From a checkpoint of a small transformer trained on Wikipedia: width 128.
Each number is 500 + 50 x the weight over its row's rms, rounded and kept within 0 to 999. Layers, rows and columns count from 0. Numbers have three digits each. The size before them is the row's rms in percent of the matrix's.

# down: layer 2 MLP down (transposed), 512x128, rms 0.0638, rows 285-331, columns 0-63
# up: layer 2 MLP up, 512x128, rms 0.115, rows 286-331, columns 0-63
down285 101:503553561545437411525467482463489457532525521380481492530621664473427496528466495438469469584530520518595526527489502543447372516543536543453515473505482471559469506460558539429500460496440472
up286 107:518425525471500520486480423474564555587434534529409483434559668487379510583501542452376483484487496493524471496481564526486425465565524572499571502476520482560482525536535577512450507456549457
down286 124:485498545468419468495421514516468509441442445496564440494515648435457589440518592563470531563523553505616533466479557507553450544409502588477532501492482501495497503412494504418463500452528499
up287 110:443403568503540544465407503427511593518482514540456507549523596521487538528534605451439424487591446488515444475372566462444461468558477497476513538497561460553478508589513570493478511455515374
down287 122:440468450472534548533462547441399485553494467510444468528482604526533443482468616473500383498524506454631451455535490449492478448481508579487496541459558517574424472532500575410482433454493444
up288 107:561459502475428507488433413424570563565503523543472507530499627532428527580563487468485460431510512495516549504440566528474393467484535514428562512487564461585497554550559562476494514418487424
down288 085:463498459513393466530489464441556532542519501457551472501468683534403539574462486504462510451508519494570594482422572505508379470391537538421585522549483492537492481446533523396519542524555514
up289 011:444492451562405520464504507471545451489509449537642472547471453505505534490371538476501498493509406432633534488491506565523502416419469447482491548453471512412462386545562536499621503473455528
down289 008:533401514463550516548429596557459609533484488461437491476494517481525525566626447574529541586431573506402508464468517451572527537561486518527465482543538473599547562459479464441491501574470528
up290 084:551426434527481436535428443398455544425510534538426469541565557454488507518569525618500543395456548535428528440507529617493413513529599457509633463431517529545449429591585520496512448475548479
down290 082:536471482446506458604456421354460494414567532520446518503545617530468474502542530664554572507490576565494424472537496557471444501520517473560617440473493520578467428541483490433523468482553499
up291 112:536493485467444503480448417445563558554523500521468489538563617524442508575567484478433446418476515531542550490422584491473397473489545513455568523493588463573477550533561533479472523430472407
down291 087:450488478508395484560453500447511491538514467484518479467501693504447540530550536490469547421528509499509530578429562493492380497502505482454556502560442477484454504485496427444534476472482457
up292 093:586433411443439437551516382462520518574417560442461499522439572480470501583561505447516517458470573488563464545512554567455455436511562532409544478444568512564545502543510568462407508423538399
down292 080:530503552402523456602441365538446404507390533484519548516413579482535545569524526430495539448524567441578400633481550556448529503496542533470482496464500500490529413527545522466430467523499464
up293 102:562478491492436493497440426449557575543497496503454482514545616511434499557546502441450464411478498516550513514412596499497413474499545510448577487470598474560502541522546546493494517425488410
down293 087:497510492472413496513440431482549569483481494494520495472547659532427509527574564438511518487499449509580527516473650518533359513533509454442593461496489456572477527408500520455488524457522460
up294 099:576486477473417500481439443470553540552490528521450452523515617541435511538571504480478475407494480510514546507463563496469386457491527508425571520483569484572482551505555528459509512434502423
down294 090:513521503549436507473455529501559484547518468473492470509469699521446520532498516491456524397503503508546551564444581482491318493475500490426622501516507482545480468440551476391457499511522450
up295 111:606483498562521500470462488545543565470476391537509486508559525431470426514544535524326443433604464554535500463516519509501487474539512550479466548497471483496472521476606567479505441453572475
down295 132:508544459483502583447500509525487451510544429473475514530536608460502424478537475575454450434569441483560440510475489450513534536488497576505398541433479518553495515574630427440588531431527468
up296 116:510447458561481509459507384519483510521484544553396531495543576515425460528493470503402459421538523536530512454468577495469419486559524569405589499512548469553515498534564574495490528453510497
down296 142:481555486527489455488435456467494554494468477456505491434552714485458465507439481494454531436552484457460450587511489482489481489561571473452535443534542498482502472592481470436537420523391503
up297 094:542497484475426496495448440444575553545461502525466461508553644539418519579561494452489460421451512527545531527434588513471396462474541516431601528481574480585510523515545518463493539425503436
down297 085:482520497513411474489447449478557559479497446464543478505512729524406501564538519461506489459471499549573543501440606504462364496494523482423625489520504467569488511452554474414460538460530425
up298 108:540496446484430490475462448455556555569470574523505483603539548542513511578569542451476435391556528516542545477513589483423441469562548508518569471509522518520541497511484548431477510422547487
down298 077:556469584503479497492441544455471480506414555487431539471551620521356471576565554464469444516507513444593524514484586490492454431609426508431547518474464507508453475526494536421428524454520542
up299 106:529503488498461470484480405457517541544473503516453474536553599494444510583556485502451449404473517525532536534445566501451375481494556517439582490468582484576484553528568541447503539414476402
down299 076:484515512499459440504445426494485487554498489451485488497498709489442476570538485532476515379488538482483522534410497484507440530529514502473557490510504491485472512479503518419474460414503429
up300 102:535464467516435497499458411435542574533453518491453534541456617486420481540513523462492477448536540509581556551433544527482409459481540535389550428467529506573572559547558545472499548391541394
down300 106:420539469482437458529530435483544601544403475481406486510479630464371475441534513508498476517463556506572597441487546521548473479490549491461573480477478490506532504522532546438468555445576471
up301 106:494497473521474495503501442401478586562448514520416554526486640490428486490495542392454500473537426524541542539397526455514397476498554511401551469481503573584562518545554641483554511454467456
down301 131:466480478560399522419505475493521599541443513464458589596465626488455453448529565505441499535527473580481528456446508535631417476569497453484485452545513515529550568467480522495477506387484453
up302 087:570474482510465489511438417441553546561479519521471476515553626528422523586555499460476464417487511518550523520441598497484377469508539513440613501497583503562520521554551540472493520409483411
down302 081:523526506500420480542461424469513525543488479473537453496520736521417511562555496464503473477452479540587559483452616502486321520510500498436592477487515462555511523513559515414454495432491416
up303 090:536469490469426490507436430448585548552491498506481471540513628538432546553577512461477471415490481514525528519437569507453398471454536507417589524470573495559515532517549530458514521431516422
down303 084:466522505468421470498425441469569524520516478456533482522480711546418529550539517452485496439507489526563528522440585500448327523466502506450581497501512485552481507476571494394476518478549429
up304 108:561470483481411492501452416461534579571462509498474480512515626501442489540511499442477450433530492527562527513436599500495402472504540508426573496474587486562505557524556555475511522408506426
down304 092:513496481510361451577447491500459546504412459456517459467461670549396502518517563410473496447550464527568573522449625456508397482491514537472532491526496527585473500457514515445503555494540423
up305 092:532487497502474492524432406462576568565447522524470471489526593518432542578562477498438447422472521525541549526457589511470395503485533539463594478467590496552495532526560530463512499438475388
down305 085:468527538479454443533472420512523481544463490476513442469477707476436548588515492524437487429477528513591524511456592524495371536502524522444580490494526454505479517547551522410497499429513403
up306 082:572467401607412403476494401460523519474417611474564556533476548590504544565448468492553514458481576447498448477510493461498447520457578476430577393527478614494558508501470581446480509412533496
down306 074:527492432582500462448499433523539472452507588470557614516482619494609546595450564507568538472471522472525450471522462447533516517430498480555541531540474570478502450519396599381493451644510468
up307 108:522448492501452489506457432475558539564508520532438472513547611541400519568519519456424450416498508500575534489432580498474378458506555499453591477497597497570498503544556564515511516423522458
down307 092:568480474493437464471416475487503511509468542447493462460568633512422587531473475487415504501534494437578564565503585550514318557595521489505579462493501460528507521441499499424455460449491446
up308 098:518432497570451424502483473395440591518542514600519501496512545537449506582587581498471521514504429502473514469403490563502503452498531478512525492465501487577441484593518512512495474446484398
down308 100:473454462548495375542525467393465500493511541570465390432593608545463445533495548518540466555549427485520572476442459470550514514502426482497510541482393551580438505587510458502518480459438488
up309 092:554476484505473491507418408459568560559457500516471477516558606529433502552542512459457458405495502528553512524436603490464399475509539510449598505468612496563502528538531544477534514416487411
down309 083:510537529488425464547436429492519535522469459490541455491527720498425495516552520453460474452509469538597525504470611507507325517517515491410604476493513456541486532503521519446510493419520411
up310 118:486473426488493493475521435434527576532490512464460536548428571549424422510513548472391479471538523503558546559432505528483429467475581546395565452465495525559624546530551594504555572451484462
down310 138:484539488523538489490459410538519597469460517503428612545502529489483464411444503528436455578505606501467583552448448559541488484448533574452527440573491547472616492547467533505527494499526433
up311 093:554489493494471482510435400461559563561457509511458483502553600521434520559549497466445452407476515523553524526432595508461391478505542537450595494472603491566505532516541537459508534433462390
down311 081:501516544475426451537453411492515528537464457466517453472506743508423527553539524490449489434484524500581511513437594520483371526520526526431590492482513449533473509488523540435488506437487401
up312 106:570445527481501462464369420415598559543480469542452508502488639502442485550515554477458465484564495517470518487467495575437433473559563528471549491463517459502573577502574546538474539462514416
down312 131:429521487518509444582538429484596560474494501479559436443460634543437481519453526477384552488501537503574560533497614461461453421426500528480523617505490559529465465522447589379519521602479517
up313 118:540471501553498522483492481486500577528490523484461503593529597494421458538519513449370449488512487498518527482433482488475398450552572590416524446456530481553536529509553610458539521439482466
down313 147:492548483524462550525460492506486565473434581485440657505611521472515509470556501441456474529465488505425552553415431507589407473527543534511494440549484479442516473485474609503497490463490483
up314 101:550444496516457490509485440449518559571453518545466479541490621511421483546509520455451460444550511519539548510445563488489381469479536487471590482472545519556524545541591621472486513426509430
down314 100:510510469565376451467451432484525568505467601473478506507506688434469516510418536433434432573591459595519554466520505574546327509489492475507557445555522484524520520480529576475444525487509437
up315 105:554487459501395477482461430401525561556452516532502467510471629463467502526502526454490481432531522553516563551448606504502376472436522495438584469479528501604527603550550576502513526443461445
down315 112:488470483471371499459437496500519593490482585458543618484451697492429443521528577423506460468480456580548518477520509510525378490510526438461607500519491487585530570533511518457482533467512463
up316 099:536458473435440501466444441464563538525479506524468479501558637517435516573552480462465462426491503493513542501447579517473393472479545523403577559491560484586492529521555534474505497432532431
down316 093:463527483463392480494432517489512497492519398482555443498530719505434501523517524474458458428511533526527595508474600512478384534428502510438607527559483479578480489442535470403489509509570501
up317 110:563508468470448488500456413459561538552515501507440479530549598540433490571574493462488465398468490522516528512432562501463403448509546504449580508475600482552482542539545540446526531439469410
down317 076:529543479497418454532447464485514509517516456465460447536492672516440487562561511446503504397530464506502563533412593468485375489502508493461557447462505456527471492505533496421530478480508404
up318 106:536488484476466498504463432459544533580452504524446473508564636533425520570536525447467434404492497541555536513445580516462389455501560515447597522495571489560507545547548546466506515422480442
down318 089:513487527523453450462442421501503563500455417488518471515551717538455513545524558497470450474540473513561546516469578493477297523522521508471585454503538462567472513454606546460480476418485427
up319 102:551508493480422490500457442449582562557466505504460450490524614530438498572553490457478465416464502545578549530446586504489392476478544522427578496482551463566527536522555509460463537420492399
down319 091:482546517528415453481457492528526578525491457462520446484482710523405505565524516470501519418498537507603562500428583496476351515491515487460555486507475488539493499458589475449458494447511425
up320 106:523454463507466486495505430397526542522440503489427499520468639488420474542500513460466500483535509515458545557480510496462409488475528491459552469481527555602598557524558612511493536433522424
down320 123:454536475513436434466520471463552591530455570419511547485475655409470472494449506460509473564547546619513579431554497606471351557505534478484528515515505499556537529466486552507476529519550482
up321 082:532457450515466497515526353436495543537542536576543470531463562549468544585635488458497484451471477476492467531414598539450449428456545514466552513494520484595528445566579534475529572419470415
down321 060:495367485491501453541611342460466461510526530591558429474410682569511522458548515484507436535468402462501476513431545532532469499426497481484478512546423526605478472555573454549511541473437503
up322 110:538467479506512478474454419440513558575527528557490463510563585527451614625547472502420476381463495414492473451421526526449464496510537473461530540462587437536470500596596513491495530426550455
down322 118:513536452469573470469470330454511442580416498427638495506539531479507561569508481469492553369519456517564443563527525526524516527508510426437524533475477440538520530427483391529439500517552547
up323 095:517472464470443517505442454447539548556534562504461478542542653539426498532547534435488451386512510503542530499454565498458345442535585459498597489525536503574511496537587552493455515417488439
down323 088:504532439555466453449511475493461530536567515484513510525541646550477578583509456467473490425540487466512616472453562564450321592469585491526550425421555500527455489460572512454429483401511473
up324 123:520453489540461466483472431496499573552503529495437536565537612492409469528475477506394482416521485496548537494441553519466353455555573543435546487457534484520528534588511521463542508410506463
down324 136:521549424493474481456496558534464465548481458550438531484520560538492489453555504520480593539485543462480551445427556504501517475485573441429430532488486490446565409485459545445403568597566451
up325 106:498469470508415484509467452394504519547441538484476540539447632501440505533478507443511480438538524459556586549427555500504421438449569489417550425459512557553554536531601613475478547389514403
down325 122:446504479497465465500539442489515521583498569452379496501491662514355452476458542462474481485531500447557610483472532548534435523523499478490580417477509489530517538430558516510419494420567458
up326 099:504483494513495497502429394451537529579493523541479503486549597511428555592552477493426427401468523510567515549443576514475419498503547538438573483480590475564508555547516501494505527417492420
down326 087:484499493456444485526463369477482483536463467531548420455490690487432522500540490592477530399473542486557484520484638489501406555510541476415562493510546462514512512515509494463513544431512403
up327 097:505469510494453504518456443458542530548502545523467482544524652524425505549532503447482438397475537529564549523465569517487370464506577481460596496489534494586520557528598551460452518403524428
down327 103:464541493542477461472539455474545527565516460505464501506522680521378540570488501457428467458510492477528581495482568545483397576464539524530577452449583470528482505466616512433364539426588453
up328 087:538500523468475521484424518575505606469603533609456494575598524447469463583493470494382500382550442572528499462487555444515448453458524520529489508496547481494497541473583565533523434385459470
down328 079:459534468469446582437446578538458595516551534549488518527534600432540504482475526437469551440501443512619454464487623432510394529476491543558502520516596459467451517521522527453536437383490489
up329 092:568494474507486480518440416467555551562442508526458453500560611524421505578524495455449448420484505525553511529447596497477385460513538512448615499481601506560504528521551554468506524424470422
down329 083:540517530498444436530437424515508534529473453471505441467527726519428499561508510484455468472465483510582536520464598512503341513527501497440627478483539452554495510484532544430472491419500412
up330 097:546455492498431490499447419460587561562469512519471461510543609531420514574544496445451471408500527528548528516443605491481386467494539519431584496482590490566485534527545563491490530415492428
down330 082:512524534512393432508452429493526531509488500465540442454527713488435538548497498451451485458514508554598554490458582520496347496536514480403589471496530456542487533504522534448452506439510427
up331 114:500434470538526503480510444514507512539465515543404514504547566546381443547507509464393467436524538539552530445486578494468390480536555533450583476522557517526521475520554588501474551436560474
down331 130:577529542462537441499437496546458567517507526420468512402615677461433525538427467455426500513545557449526530575529522514420409535600500536464499450516488577486490514540481519429485426453426467